python train.py --hidden_size=320 --qk_norm=false --bias="none" --extras=["capped logits"] --warmup_steps=200 --max_seq_len=512 --doc_mask=true
Each number is 128 + 32 x the weight over its row's rms, rounded and kept within 0 to 255. Layers, rows and columns count from 0. Numbers have three digits each. The size before them is the row's rms in percent of the matrix's.

# down: layer 4 MLP down (transposed), 832x320, rms 0.133, rows 507-626, columns 32-63
# gate: layer 4 MLP gate, 832x320, rms 0.14, rows 508-627, columns 32-63
# up: layer 4 MLP up, 832x320, rms 0.143, rows 508-627, columns 32-63
down507 090:158119142156127107099097069110138185083097139103109120127124149082167119134180111145128149153109
gate508 099:116216164103127095132189092163133124169124131125116078172042128110188139072126097057114082053211
up508 096:195169110115142110137122102168145084153150168114186118113148148131111145124085096072121131132140
down508 093:148099099109203166157133122107106153127119087160138139135111143147087090100114119146135167122137
gate509 103:161101151151156134095128137066158082185107187117130172076123116156132106149132081125126131145096
up509 109:149069105137099134101081132159137105146170074191167144132130085155118155123105098118121170071130
down509 100:098124140136123085098168104110131165179153159171127120175113115109091114093111077117103063124154
gate510 093:098118067142167084139120112164131083128155134157134070089174140129110139165151137100136093112106
up510 104:110135162128100157091122117128139159124103108149152126143123100109126057086090139125115154120097
down510 101:114106114125133143186149156138194085105163190128105161162111098190062131135179074143146080108062
gate511 104:123113124077084202101055075104177181101157145144104133119062135127214159112122101150062134149169
up511 102:167091134159109123123088145116122148087099100135170140133127099128158103166181103142144067149078
down511 100:106125156117122123111145153135127172124147156085115137151164140116099134132087120108067147126150
gate512 100:148146112137140147149143131103146147096131142071147141136103150121138121146170108116129107130135
up512 095:143125103122101112102110097170124164119147137099156194096148091111100215111075113099186151105137
down512 104:117129111124177076160147104128117124145082158135126127135138108161128084108134117146155148148154
gate513 094:138199117164105122074073153119140100153123156083099129075166148129117125091145135140133130092136
up513 100:114145101107149089113142179130124227085145169119139124147113120069099176149183150223164144099170
down513 097:130124181162129063143110054111141148099170183109087097116215185113143132108067179151112132121162
gate514 101:100117131077104109140097122144032096153134146108115114127105097110131104164111127125136094129065
up514 090:184127148148149118152129126107130152124164127124058129138108129127100096091148142132168121146080
down514 096:173080145141123064067093122149169133087140176093137136135155118156165192119073135177147119105188
gate515 099:145086145141164154171153151111123157169138155178158135166191143096179161106109172074107162127109
up515 099:070122202117095139141111113052127156110105143122150090133140129101147089095064096181166147095079
down515 101:132103137076056157114134122086102131109136125128195146133108092068110077136224151122075182153046
gate516 090:137154134175138190145057127103038128127134165125179147176121127112144141161102138094150079155103
up516 097:125115117100106131170138136103087061110160109091159095123137109081144133119096143099205082065149
down516 100:086130137101110128132071172116130114161088106115093104132125182112197109107193110139184127133106
gate517 104:106142202129118046098159184125136106198160144140141149164107113135170151078093118136133189137153
up517 094:143171112106153100094124070164132102154143108159061133159100069091120110135165157111093114113156
down517 103:098120136100113123116167089137095130151100095095119146100065097157092078125130207134092105119113
gate518 102:133161086106093114104145200085128132085091190093166175128101218117081107179129098171123087125137
up518 104:143077132115116093107101137156190143145162124117120134178097187123071101153144111066139116149198
down518 093:105107079140108111121154174099103087108083143169155129082123118117120118110146115123121073178130
gate519 092:134112100094162159151094083081066197137185108178151137129137137098130197120112139140159127042088
up519 101:126168132088188102151155101153057182164143136139153134127156091089078127113092137168131104130061
down519 102:096155131163061108090116162105202102165181193090110108108166095088124115127110120142144128127077
gate520 092:204088153125143092135116140116073084127118153083113124170085161149134098128199096173137172090093
up520 102:120143130115084144170152128079088132131150103107135167110106122126131137116064175143177143122097
down520 099:113158088121124115089120125203157156123121086112150131084168095096126110108149145160081046118089
gate521 094:124101117133137101159127089203077099176091169142146086166132098133134113157164158126153090103132
up521 092:071127098138126131105127165125129120166188129123120127128117154143112149121093151136079125110131
down521 093:092130080154180085122138161126102102119103174128156119155146133160147095100180112166144132122062
gate522 096:155164074099160142115159072110147103112152090174112081102096129118138121158090105138132106115080
up522 099:100140152118120183167140128171179122165098144120109135156138164147126109120162140164133153153123
down522 101:125142100133185171108190173101064117088088141158124140143171230149141143133184150209150088154099
gate523 089:130185141081091140103081118124118164104059152155102110173118142115105135137131143075124087197085
up523 098:144046105149113154126103117158146150125179178096097147109149076149107144115116088080129158111125
down523 095:085178126145094143113202052107194100126095097125118133122107158126193114116153123115095085154159
gate524 094:100172120116130104140138140073163055221076084143159134095144129122176132098113167093137160133139
up524 094:162141114118116131123100062122100113089095137126091112146088127184099141121183111084176087085108
down524 105:180143132098164117149159124151165122150016156119102122154101136159126136103065138050172101163173
gate525 100:071116152086179131181133113131112140160114110106055132154143110117143041203142162102130112148121
up525 099:045104122118126138130120116103192064122123059095098050089099145098140141188108102083136141145091
down525 101:152187094102103129136110114138170124149162159148151154175178102088138097085153141209157091139099
gate526 088:122180111154117134140122118155067090113126111158051161156102123071155092113120151137073065112184
up526 090:134123131136185115170107073124162126109164117154149183091134088121078124119119130105097116050146
down526 097:134146140057098125139120146125082127147150154183103118098117134085171134146130088075116048134171
gate527 111:176182115135143129096136143016106104083168158107171122169122180162107100133131120089134177170121
up527 107:102086097119117062187105137161152146131119133114050161098135173103117144145134175153135131161141
down527 105:076156093192138102161074042161161123105157200143120107139106088103108161083070167093140080134051
gate528 097:084092086093176091167105155148076114108133168088165125165163135098161101142108092129142188124125
up528 097:090102088113140120155118144150068112130090102125106108117190146089174139149111190170133139091135
down528 103:077124128153091124140138122130121093142107075153108108149134129159123148170085106088142137070138
gate529 097:105159076179143123103054095097108118146109144113151146132121138110123127162117117097139135176131
up529 099:132080121124107119191124117141082135132125141104108157145190101119133139131125065115154079108168
down529 095:077166112117149178104130103131110152156101165104069133097144176098132204099093162161167158143118
gate530 120:160150111094164146096110141107099107149065100061153176113148076180167089156154172028135184110088
up530 107:162153063132055144134146095070119123124096128171079125145145150148121145122142143158111109122111
down530 099:169151152169153119157155147116106140125135116147154132160115134109136162112119061141115159155132
gate531 101:090075113087089142163049129117094125101106091120079089118095125162149098076120127111078168102080
up531 091:154118156146110208156155152108098161090112128144124151140155140162155099071172145138100106129164
down531 097:136134075153137116128090133096162129129117124157087095162192097153108193181164116158153182137114
gate532 097:145123172071088151113116095166126128089069155131136168145137108097163123108095150152136094138156
up532 095:155110144089107112165113147140145141166115172095097125126163098112122113203121150131104123118094
down532 096:036144172083177162110209189146140123126162115153121156131126146095116123210178120114108135144162
gate533 107:129162103127122071094160145085122122119174143198102107116162147148083089171144094098114144078089
up533 113:173129111149089083103097112096110128160175154117151096184077111089086055135109070137117132103102
down533 106:154146109165190113066079119078178138047168114136125087170091140135119087141149114172084123082127
gate534 103:115142128175128082107146176106141084143049128179132142086121086136116094100121131152149058133145
up534 097:085116139118131146103161129102167150178075162146138136130110193103093171120151116087118143109164
down534 102:110132126144159128153093110091138153115100088160131090120057094124140118131039132127133155144146
gate535 109:190116105100141151122099140121135132092112169104149161161168106087206135197185104136099128160095
up535 111:141078144097188145094119068065119154117076185149158120144107091122198184144124084149171120173121
down535 100:147130153128122142115109124187138103082108093139129138161115066079128153062153101112164128124111
gate536 100:088147152112132123068083099165117133177119098166113162102149070114178116100146115108145157125157
up536 095:125122135113109135148156092109142153116137076131099099139152031150105100143084183125077141109057
down536 098:080152105180150107088131157142133157104089142083112138075132190077132137074151142113165088138187
gate537 102:112095189108110159163058109143152148112159133159150148103118140157136098166139139159127144108090
up537 105:121140222132185097167149107112102128134129123160098144082171123165106178146134113133103146127182
down537 102:126121140171160142139103207143104082137134084077162091160101107072162151149114133170063145177154
gate538 095:109148150186100145138132077175159121072138070109146164107110105170068082074133140162108063076114
up538 098:104166147109131113134133108120152102102121116113127176115133167137092139116117147110101185106191
down538 104:107096079077094117099100109171139124069145123096109118154102171117142131084103110119127131142136
gate539 097:124139144123136183167112154172109104080225146089147172149114205095072132122129119155102149148107
up539 099:110120091101139124144135107252155089065117133113143129124167120133110172131149130166110127136135
down539 097:088130105165147127148120094134115130186072115085167114130081151109151101149072078121101144102133
gate540 097:138132118143139113122140136117151150162151140149116130082160121149119135107162131130082099132133
up540 097:133168175143149131104068150139133031188124148133128171139120090111087072142152204147109129116153
down540 100:136075149171076098131145145130088121142141172165159168166161115166175075137083214176087108089104
gate541 093:103156138184079122129123156179177114097091129112083202169136133152130116089172123113127104086085
up541 091:120132140110098136082153150150193144126154113158069105048154117076116145143076155137136210131155
down541 095:175123109162156120161097197104104148145108212094149126100120173133179104101135168043128133113123
gate542 097:135128102137107122125116142094142170104179180170150075102129167133122118146115187102098190123102
up542 104:074148115136096115132207165115135126132066119121129128084115166179087126091151113102165212095122
down542 103:120140176120148139095172128113120139112132154107167099148164171135225167184118127136111049149140
gate543 112:148114122161124081126083091164112122143115128088150132119142121146118093097106130101129163155149
up543 100:071097103104123123142148179109098143161122097123109105113126118086154140115090119090105132083125
down543 108:127083137070133097137153129129124079068111085121093113121126179170090132083090148156149084153133
gate544 098:130115152161150170154147126104141141153099054185131095124120186159087126147108100100131141156080
up544 101:086096168134117109155059168146128152094139137113105124177154134107028114140140104146120162108120
down544 101:116163146143132111063185141144115145113125087113117092079152160110075122178180182086091156089135
gate545 107:178151152128083132150060128086099105077113142116132129080143163076126102129157124117122107067124
up545 108:117122177170042165119148120098152102054160149101153125062145143155151155145029140138131069117154
down545 107:152149090094112165221110133093115158115116094124136076134079115188076096106077171105117130119140
gate546 096:146171052177137094122115190126189102129137145170052090174152105093137079101116075106137119118130
up546 100:168081127153172117140144103111170140158175113169078146148102143195094164225174111146163159153121
down546 100:165158127108135137121134147111142096158227114102134088098160156129109085193145123138091140088105
gate547 100:100120143168177113045158162106145141107093111116163146111153141112141132125212122090108132155090
up547 100:103121179091105136145188077110139172107133168131128195147172121101060147122159172157129122106107
down547 108:089126153116135134128141116153133138169094109099128195087086154096107114144110203167123184105130
gate548 103:096124153127140158156072099171124154127088183096158146091202143159112149119165152118101126127065
up548 097:135079143135116117158152127086096087110081088145096163111126152136148129169125098143173136178082
down548 099:120129137142148143145107135074149161093153145152094131111137134131126157123150126127122154147149
gate549 089:142130128134137140135117073180124100171134150114115160104192151164121138141121109110193155164124
up549 093:122196107129131114159093157126141090098183122127132129093124119164127072156190091152090127099102
down549 094:113126159168173097144198107110105134092091138168148170173158108113140103145152138135163128127109
gate550 109:175197150118128117089064163156122162109118162152137167186151099166088150134137095112119185102087
up550 105:134081109120193167168127097096183105094115101143091181147113099172055126090156174121089149106124
down550 101:165119150137182141161132167117117115149098159143096139147062103110192109198204118104172101128115
gate551 098:147149169098164159106161066131084152123145204187152197122126101108114100111113094139135168173133
up551 091:130073199126157157101084125094150142168131107158110135119103114063131188133195129141074092131128
down551 096:127164134088112088093194156108088143104154105158119107077125130110139110094094144149117178163165
gate552 096:135146118129175088125100133133157128113133134142160096116121153073175079171174058160126122144107
up552 088:110114106154192067115123122140128132140126138098112185087081149078137096149153123169161140166128
down552 089:080150134079148088120107087102165174132134113073101142129150106118116146131102231141110172154070
gate553 101:108138123111108122113112148134096134126108081121151197128126179124113136225155125099141125118159
up553 096:165149081169142142106119154169173108109117152088135129157183124114136163078181190107190157110115
down553 099:173073137191123134173139140157100110121096169139096135174141121138100161131169113127135076118157
gate554 109:173157152135185114110098145135116032147110142134156121138063110133021163142156126161141090135114
up554 112:100149147131089115162117097109122129166147092135137171137161111155127117075074156066132153056095
down554 098:174096126090128093152116138093176131072123229129119163104072112095181148105182068135117204128121
gate555 110:172110164063069099149133138121144125094151142166098154106066193175086118112096124140163161204090
up555 111:097141113101141168088171119135150112107151143138155103113146156099144171177110130145150153104150
down555 107:100170118137076118082129144115152135128164226154108078128124127094132172169126162188137174123108
gate556 105:171128151159128093125129152170132067099132154167108160155108119078148103114098108105108129138146
up556 095:103166119088150124166150170094126082102139145143146120146119159147126078062065128132148143107144
down556 105:144162128128161113136159157075172181100124019129123170126061149189124088109125140118125102207113
gate557 098:104095189175140138106141167103077105109157184104105138129166148120115117070145063178111101129148
up557 097:111080123146100141136144116197116131177161098123142117156102133157135131130159136116113155125166
down557 099:185178088111154078126141088170122063121112125152110156153135148124136131143120119128121164119139
gate558 101:126108197161128129121078110134128132160128175108085081056126089177094084107163176064068167117102
up558 101:189136124117125105098121166174097163103148093121186145144080161110105122137102111127096166149066
down558 098:136092153153120113138065104160155120106142063107124141104123089183049057147140134145102156115129
gate559 106:141205160113104097169104128175137166065135063104142046149162168099125107075152130109175099098132
up559 101:132083173129202110192140081173087164111158118108167125048147158150116124080119153137093050108117
down559 099:148107136242132120092148170165082088148163187137121125073141090151038086155080121096126130160102
gate560 110:177137142134084110132099145135123057089136121112106155040115133147131144144173130170144088124083
up560 099:107102100162119120064109068153114149137169119145116106139112118096195141120144161152141133151112
down560 097:172133124098076115125076147123150127161090109140116117108131070132139161139165148163098067123132
gate561 098:132054126134123166122090129136119155122165097125145129050138166158164146080151106128132184098121
up561 092:137128122169094132119129129106142145139170088093184114132131222141160117137152112134217158144133
down561 098:128150132166126153115114170140100178185161112101150179109156201138153087125132129127172124074154
gate562 102:120107116086141120138138109092131138141162199109102139085141120127123109090125196087092128177121
up562 099:106104095100113205146131133164070138148153085080146118190124174101119140168114164121132092094103
down562 103:076106093118137130170103173130129144126057139080147127124177082158101150145126155061168110197115
gate563 099:087122105170131146108164124102123151117141107152120126095115096157150129142094096111103159083109
up563 100:077087071124147102113134124118155126154104169113091114120163128095153174126114153124166110111092
down563 101:122162119102099182143066147188136138135041125066130141138112077147119111120174124110165075149084
gate564 095:121167058143124097134071123095089114124141140149163045150124165125082176144081143155083148091167
up564 091:148147179099099075109107139146124111091113134082111153128090143130120140120171039164095092169125
down564 097:092133139114129141168132186117153103105146130084066135135079158153145117143131103142090169114107
gate565 104:123185131146097096148150132126158098145088106105124144137150148115111109097167067094102076121126
up565 098:068152105093127108123165146156126132170134142094132102152108090127145124126129099156128185083066
down565 098:137109134127101132152142117151122146144106123075154127141103098104123132142180122109104134080108
gate566 101:162117132056124121136133125108100112113107124150107112132164181141038149128141119120163128132095
up566 102:107133118144113137083141116091105096112187119070070143142162134181090135145093111107131133189053
down566 099:056130127125156142136135140128081154145145154178137198149147142157102136136110095154130121147189
gate567 102:129101103121145138143120159126144147109134109164152189162099094074188152156095140112120162126141
up567 117:114136168148126138102083167164127119149187182155109121086113176139118107104086153175148149151160
down567 111:107085175146144109124127114109071129121113156174049113104104174167110154135153138186177182147112
gate568 097:103133109105076076122077091163112163123102162121107190134159092094130072097196112108096187155120
up568 098:088151116125101068066075085075092189124179116130093143139097084146130131129113065098083106139157
down568 103:125112108137150141117105094149196144093079098115145165150106197076076148072132093202064178142092
gate569 106:100122139094119123117111094139133117063090079088163129165136142174146167114112146141099102136164
up569 105:126139068178132097159102161068191160110127154157137122150086119123067085136143122091105199091136
down569 098:127168140123124128133146174121171127099111091113139175135088123122129098181134175124104164196127
gate570 098:154174143162160110180150150129134131097099180137125111068076114078111158080095152178089138165099
up570 100:099127099126151166121160078154118151112116161107101133133106167156141094082148103138169163172119
down570 103:115149091145109111131182129095032171117132170123119100144183122065090162059179057098131126140167
gate571 109:145126107084144127138158117144134113085152135020107204170139120070136077122116150096154123102129
up571 104:084149134067086135095131146084139108139057043186138066117130104166123159143120163140133131184160
down571 102:147125159080088149140144097127170144123155127152112107113121147085151080125149129120097180133139
gate572 104:165128051109105162112138160125104131147099033163128150187119167229116121156138060143119143147116
up572 096:110140119147105148158152150092140123125216113090100076189144173185161099172158112149125105136119
down572 097:127185121174116178160145125134118108101112132093108081148148131214125094163142102132101169111101
gate573 099:087116100148135100019136111142088099189134122091139102145127109119080100108114131164139137148105
up573 097:129146081115114147060125168155124140164090104065116155166099082166115103104104158145091155164131
down573 101:194139075139157109126144144170130133142080148087117125148123131186102162147127149191053138125103
gate574 100:136125124125167134084114124109119120194172113110120114149129151188123121105182142084145141111126
up574 102:104126184126165080069105157070075058166167147132130069089131120173145119087182112122125115128092
down574 099:167151150124119119136085102074069120183140095136153147104147130108133112154095163127094135136132
gate575 111:187108113102164128097169106096151117123101146177127101115168146176135108143184155070124124175159
up575 105:169141097190162147112148141135175098110179122136135109171169120129129168115113088105091202092172
down575 114:193149104157161125100146143094165104172105202154097173126141115064125179110148080127125114071178
gate576 096:122182137151067234069126106150089182157152128109140102156121071155150062159097165162143118117072
up576 101:176164062063063160127154072162116134050158095138180136154092105126122087147126122111130065105114
down576 100:092129124173121158129096099159140142097134111153091128175077120130157166140106119166124154169119
gate577 101:165180139167143198111088139118108112117151100079154161185099122093156103159135113099123089176145
up577 097:114143122167121196116168032126144159160078220111150106170134095075133104183119166116154118085121
down577 099:139154086147143180147153155141098145135107167180084111170127116102072136124100122172155148152076
gate578 102:123129104150113110130105110143191117127139124198158129126130100119081101152119174131172144143161
up578 099:122116123058096173196129115141097107140164142089102119114135199171093151105126146156087111105126
down578 097:164156131108178094143107165124120128188105179132142069131109096119120135123119131078103145105103
gate579 103:124113115132148106173094103130131089160075098098128132159113072099141115130137092099125105157106
up579 091:144149114103121176124109132083055124143058115139127100122159106116112103147160119159141080157115
down579 098:154183113130094157103198155131107125158071147171110147106141053143034071111160145134119079099135
gate580 101:160132121185152139160100177148129106131165126122155133083103161123151149097119099101169114127162
up580 099:161122091153096150112101135094116104093159144131154168107143092127098116124143063053125100127177
down580 105:108131110156179096126085169121114205115128125153146149080100111148130126135098135142140092109063
gate581 105:102137165138159200089113175154115086069181149174095137104119087158117129155148117034153156144117
up581 105:110145152112089135157173181098095117108147074152149136112123100085150146107134102156173160137120
down581 110:121192146148106095198143199112147132138120146145134173124084119133185136110143095161115096128120
gate582 099:107157189094120122146118129170162124139182182094183085124159123092173095141126126174137144151127
up582 098:174078091177110115109112128137157087129125106079123144107146071160146153132158178125113097189151
down582 093:150153141169190102136119192087128137092092072098174102093121136090128116150123058083116099181201
gate583 094:098135146085136140102124135111119100131139179080153110101118130153172148115149105190162140174031
up583 098:116194076165123210096132117173155154121154165153131126171112179103133132165110078122107093087115
down583 090:069100164127155131109132099108098073147165063071131122076128141192158110118146146118127139123153
gate584 094:155168130128128099079180103166125136106130131148131113079128110180143089109114166152137175111150
up584 096:146143066128126144081113115100137115167107140133110105127185084122184200043075145124106177115153
down584 104:156117109142161195139146176168147093184050080130138093153105136186094190122123165132127136151107
gate585 100:054102130105155137098058124141108137153089122111180114119113113108128149129077116142143120113099
up585 100:102098133150092181127082137145187144171095132080132146087159137152092120112141116172116100155140
down585 103:144121106105099124109094153111113111117156161149153132080133112116061138117127115124097123110125
gate586 100:174106121144180112163141149114117142144153129054124141153040116111136133140145065146175180149113
up586 100:106109154147091147109144122089178147118153195081055123173116133175099136077153140091137101108146
down586 103:088164078047155140088169096094129095155114150170143138093150134109150111060150121160138097098071
gate587 096:073117145134126160158095164090178150074164098132153114101086172154127109062109164127121072147140
up587 101:101131136125183112088121109178152100096117123151131189146083127117135081093051134109075143098136
down587 099:144123124084088099123144137106119132223126135116133109107159111045111114186071141175075098105131
gate588 108:147188119094178136168171142102088089131115076149085176098097125109119152079158109079140221082164
up588 101:099170099180121159082136113120132144149180099092090143096142137118164132083124090105082176163154
down588 098:131110095144135119124132115141152110082094103134147062113076054128111188110094130129107096081123
gate589 096:200091166105132148101185091117177113140127095102121122080146125099116100169135095106103121094105
up589 095:106183157123188139139061130114141121094181107157089132116136102152120188098066089087179103084111
down589 098:119126128094114175083110099114135126139082119078167125152187107142173131133139114059146138108132
gate590 103:184125132076157142109114107100141103101115204188126148083149169087149126158144137138096097127169
up590 103:162138122175158125098151082103111101116111137178087113103097074051152163121142150087064103112090
down590 098:203203085099069107138164128096142124078083138122129096163113131070132137124134113149115129132157
gate591 100:150074162136152080102055127062107131122113171131120073159085075099074127175138148156105146180157
up591 099:081153116106137134155124140086153173195198088129099167083115129128135115162165140115159150165160
down591 095:122186076157157110127130104131125091103155146126135122171147102116114142186075092116142092104091
gate592 094:148137140176106134127154121070126149113083093117095137140170122166163144096089070156156083090158
up592 098:140128161238124101165111129103127153128123098172147115144093104166127069111116076169114146137103
down592 106:131112163183134128119094170105163114114162118061160080119089171078115103132072154160114124108143
gate593 103:108169134105157142103136145141138123122208207182098094108059162158164148084143150121090092162143
up593 101:127049180156178155080071087155166094135111162080108129084106159129110110079082091140138093181163
down593 101:135087180114135143130084159168120103168120053123129167124172091140159129142134163132169140147151
gate594 099:202147115169187112118153113125174142128057157189114115099150200100116122119147119119134148108139
up594 101:155090129129131153122097201103085074098116164145163128101103132103146175099120152158120102202124
down594 105:200124191166142091109163195155109061044128116143137111071108115117189116156100108150064177155144
gate595 095:128110132107132134105151151138128178122154163189141102197134189131102156063130153146081131177110
up595 093:160175133105154142086139117136172077151109140084093117119106114169085078097111132139115107086153
down595 099:112112148130151112087128141121141066131162066120131136137082142100127081147168091192163105139146
gate596 105:142131134132064164186167058124141126097106167132150186154122160117107159062194142137175079159167
up596 106:105086140097160114165151123164109053174095178159093110117138153087119135119115129125145149085193
down596 107:123144086121105138109171155136150154102135133137092123159111150105102098080172149137081111156092
gate597 107:168140132133125170148109170125076178129132136119101134147147115157138030113136077105139123098104
up597 104:093111108136128112112175133165140129147080165151141122145129149183105197092134154159127143159101
down597 110:126099132170072140101094122191139112116168091083125136145125130150134163123135156120161145110148
gate598 102:125141184057090107143124123117110126112149105104119144148123135156117080098091150105152065119152
up598 104:129122095148126115118181107154128153166145156146107081180176135059144099184137154109109119124124
down598 100:081110135121112088151102114150095140126121182151129164100138114129131161124121095143124098103151
gate599 092:154125144077072169142105160175103126074137108113163133158122115142086157126187168150110124156179
up599 100:129135181111095093148154131144153010146180119138151105111132150116096092173095127115124160085074
down599 103:150138122197123109151120082077089156124134146144120104181159147148073166070124130173147092097138
gate600 100:079100145099152155085102121180077160169174120087126142131126147124144115138167143138062148147138
up600 105:092097128104088101105164127117044135122115134148122131131095145166148129090099088164145138046168
down600 100:121158117152089099131177098162117143131073070113085147175146090147105142209150119130101105116155
gate601 109:165111119135135067118078103083086112107143134108141137099169123090132122108144189077073123063119
up601 103:110130111135149124046135058101162159120130219120086122121138133121129082069083092132160123107136
down601 102:151148057128133098164165118108124128103146143158167088134078156062063102128047146147138174131150
gate602 098:186174106168120127171148172083105039081211146081029130159099086148199128138114137115144106173101
up602 098:150129156131142126124101125139158163096122126190124108141114128137142200132040155087154125128150
down602 099:140154173114129064210073107104212107156109151127187073137134174167151099076144075126128107106121
gate603 099:132163174168150130131125073122126114151166192108027171103170085099121149175104134134104128130128
up603 103:134087079100041142157137083132133090137147135129127139098149133112149182188151152096165077138112
down603 103:128106088136114132074149067115170094117142119151160137147056202153092114130138167075078136116103
gate604 106:155146079162121161118087071162158159169158123168189112123125113132150180162112095135127099140112
up604 101:108115099134134150150156149074142097117145112092114129122107092128063128137143171094147155148119
down604 100:135113178131173120104143136135071149124133128120164188170189178127126180079075111115124109103112
gate605 103:106195095104136165116108166156061123157105159105076138096146101183178116102093112134117165086082
up605 101:090136150151175133137161111090120103253153088168123195118172104165099078139095073172138157084132
down605 102:054082121125130102138133138143077130174108148089122132123139074145149100161171156151091116139200
gate606 097:164165051092175090120104082110125154169158130111137156130152094091144128126129073118060109143064
up606 091:126152096150112105137134096218107103128129137127144089145093100101134105136121114174166154143171
down606 091:131152144098071161155136177182108161113113146122125184185117103148066085099126164172087128136119
gate607 105:101139140017151175087134165087092187124145166146157087127127132110164166132189139152162169134095
up607 099:152107087140175090171142115083070155191095109074113124113118107158161159100120097152082159093049
down607 108:099130069081152186175129118120161097166171154113150109164143120116146158114164089132157159090127
gate608 092:116118128138194146123090179147098168131167089172129129133116149081090180120147149087152135159150
up608 096:074150089201131182047106152181156103121120120113115106131125136183112099096145134132071132137158
down608 098:135149166113081121092165131167108137105133132114141107103159135112160091140133101161131160130091
gate609 089:149150116169175133154110177127124122128120093141127130093110106092086199151122104168109132123064
up609 095:161137140188172074115141105115174091142167107129087171141077061122103127116129083157135146120088
down609 091:074105114109072204118147090105130132141120203162146167103129107134146108117101195056109122142151
gate610 100:179128106138140143113136126109113160109195114153147130169160151108195062129109110119154107122130
up610 102:092149126101143141122136144143145096197076143128085127146167075188108087046125199110099142121130
down610 102:145151170168106131087100073160122151135131111126124141121074148113196136173131152098142101102093
gate611 092:134160068117103105071140154170126159113128080134150095097120073109164140141144109057111148120114
up611 096:158049115121134161164115078094072140173129123167139193116111142108099118129042118163120180156117
down611 099:064101150099100106072074132146123149029114119119173145156138153139162147111131128153196132148160
gate612 102:122122141078154154172177166102123149124169184146163120160115128142105155183092130150117139140100
up612 097:167133140164138094101119141170094142065145108123117174108197091129175134143135157161154089087119
down612 108:139150184203108129094092101149116147087123164094130154118154137119154121169151131142139111101116
gate613 090:076126148135168134132127201218097034118098159086142078127092155126148116133136086109123084123132
up613 092:079104136084147155130110144107189137159146111090191112090125109085204183155182148124136090160124
down613 098:109146092125103140101192158103128066141155222169150097166108098104118176141062101135124127042169
gate614 106:129202141110143090173204161103114156145140108080111147114127087144119112137146160121141093183103
up614 105:169124086121135150159136144153084158102127099139134128142140145157149105098197142141131102144170
down614 102:175090111135147100121090090102088068139105128115131144121173155109146176118150091185090141093134
gate615 096:151145087102148120145136173119091173154170110171092105160110135140137093126079094070141137079186
up615 096:107127151157180088101133106129131131116093084122124121142146108160125123118078111131205138142114
down615 102:069053094079145131145139147146173151151131099093134125100115140139131180110071105152163100104142
gate616 092:112144095113130095131185036138090117123111132103124091110081146076116107163151111131112142122132
up616 093:086158165146145112093131125141136111142141121085183148174124223109130139099180096144131112189156
down616 082:195127058110119144086168208117133107151090212139108135155127115091079150057087124082197082123123
gate617 098:159071129122143125129127121104157077143140142081109124080087113158124129136106157125122102077083
up617 098:139126114162148137134153126118135144154140103169149076064147133082110108136129124121132166103131
down617 099:148109158113152109102138143097183128149208111059117124113125091140057105136126144113160077119145
gate618 099:188143132072080119116139165080141124154132184149151169182153107126029134149160156126114118105137
up618 103:123158088166115127147075165131113138098097113138117160159131091091098182119183125125119207101064
down618 106:214150111101132151136121167119150131084107177080105071132130133139159170188143129150102169193141
gate619 098:126105144097105131097089205161111121106067147087176039163110157131108139144116082068132178169094
up619 094:146168110127128132140151214082174087113109141139126149051179141082121105139255115179149098134134
down619 104:132092145111188160102154104137184149122137182098154093109188131135145164119189113123117093129115
gate620 096:153170141186129149179194096133135122141146123084133183073154114101182093124159093136116185114154
up620 090:121089160118130154102140172137115115124113152118138158184143143110136145121120195128137174121145
down620 095:128115114072109137157125096080164088160107155111138103122118086138145092086117122178100143144150
gate621 099:152114125058134134122173145115168072139114076125130125117057141116165156126113115141100184079158
up621 100:101163147127152133132118163133120113138065134175101155129113108178151172111152081123129095125143
down621 103:147058146058147156137122141132161117144095229099136158113111117128174089154126160136142119115152
gate622 101:143135129101157144098116140092157145137162183115121078155154137155043129163191083108126123159140
up622 106:086153186069093115116147199136088145167201103136070163124107161146161145190087152135147192148162
down622 105:057162104130116145141100091120143116165133129099134079103120185141066138126072119216091102128095
gate623 095:125119136093099123081094171085086126156116104094136150174111128091130114118096162144160104134139
up623 096:115111114107143139129132197155124107130100119178127126095066104115114102058125103108161182138141
down623 098:158111167193172118172144059134083141060187161168097154084126145091151184155113109117089116139140
gate624 094:104173166141083081068114137097085112073102141153250135107153091155127102138148142184137160117098
up624 097:125164146156091155140108148129117085060130055144132157117172160102088100163136156114152142139165
down624 096:053106161172153122157166130121142131169085079158109135119063156153113202148186122097091180145156
gate625 096:147123109067070117119141137132106133191119147121109136169116088121130126091167098156145142125114
up625 101:161106114137118093153128139124167125136077100174135115078105139139184094119114117136156155098134
down625 103:173083136087082083110162158153087114097117102171090157054230128157155162109133112190156152077116
gate626 098:122133069094175149110134143140155113097092083123214088176145159098121179129119140130145115112096
up626 094:107168138125180122120101119129095137082097177150130086154101153126104095138179136133154121130122
down626 101:171102141142174135082136125087150167153186077128149135180140111103118074139143132204115111129072
gate627 090:130120101102151119141116087156152179138157089142129120143146066078054077111143176160081109156191
up627 081:115100143117095183150208056102130089134116170120152153193151124135138106140139166148163147129101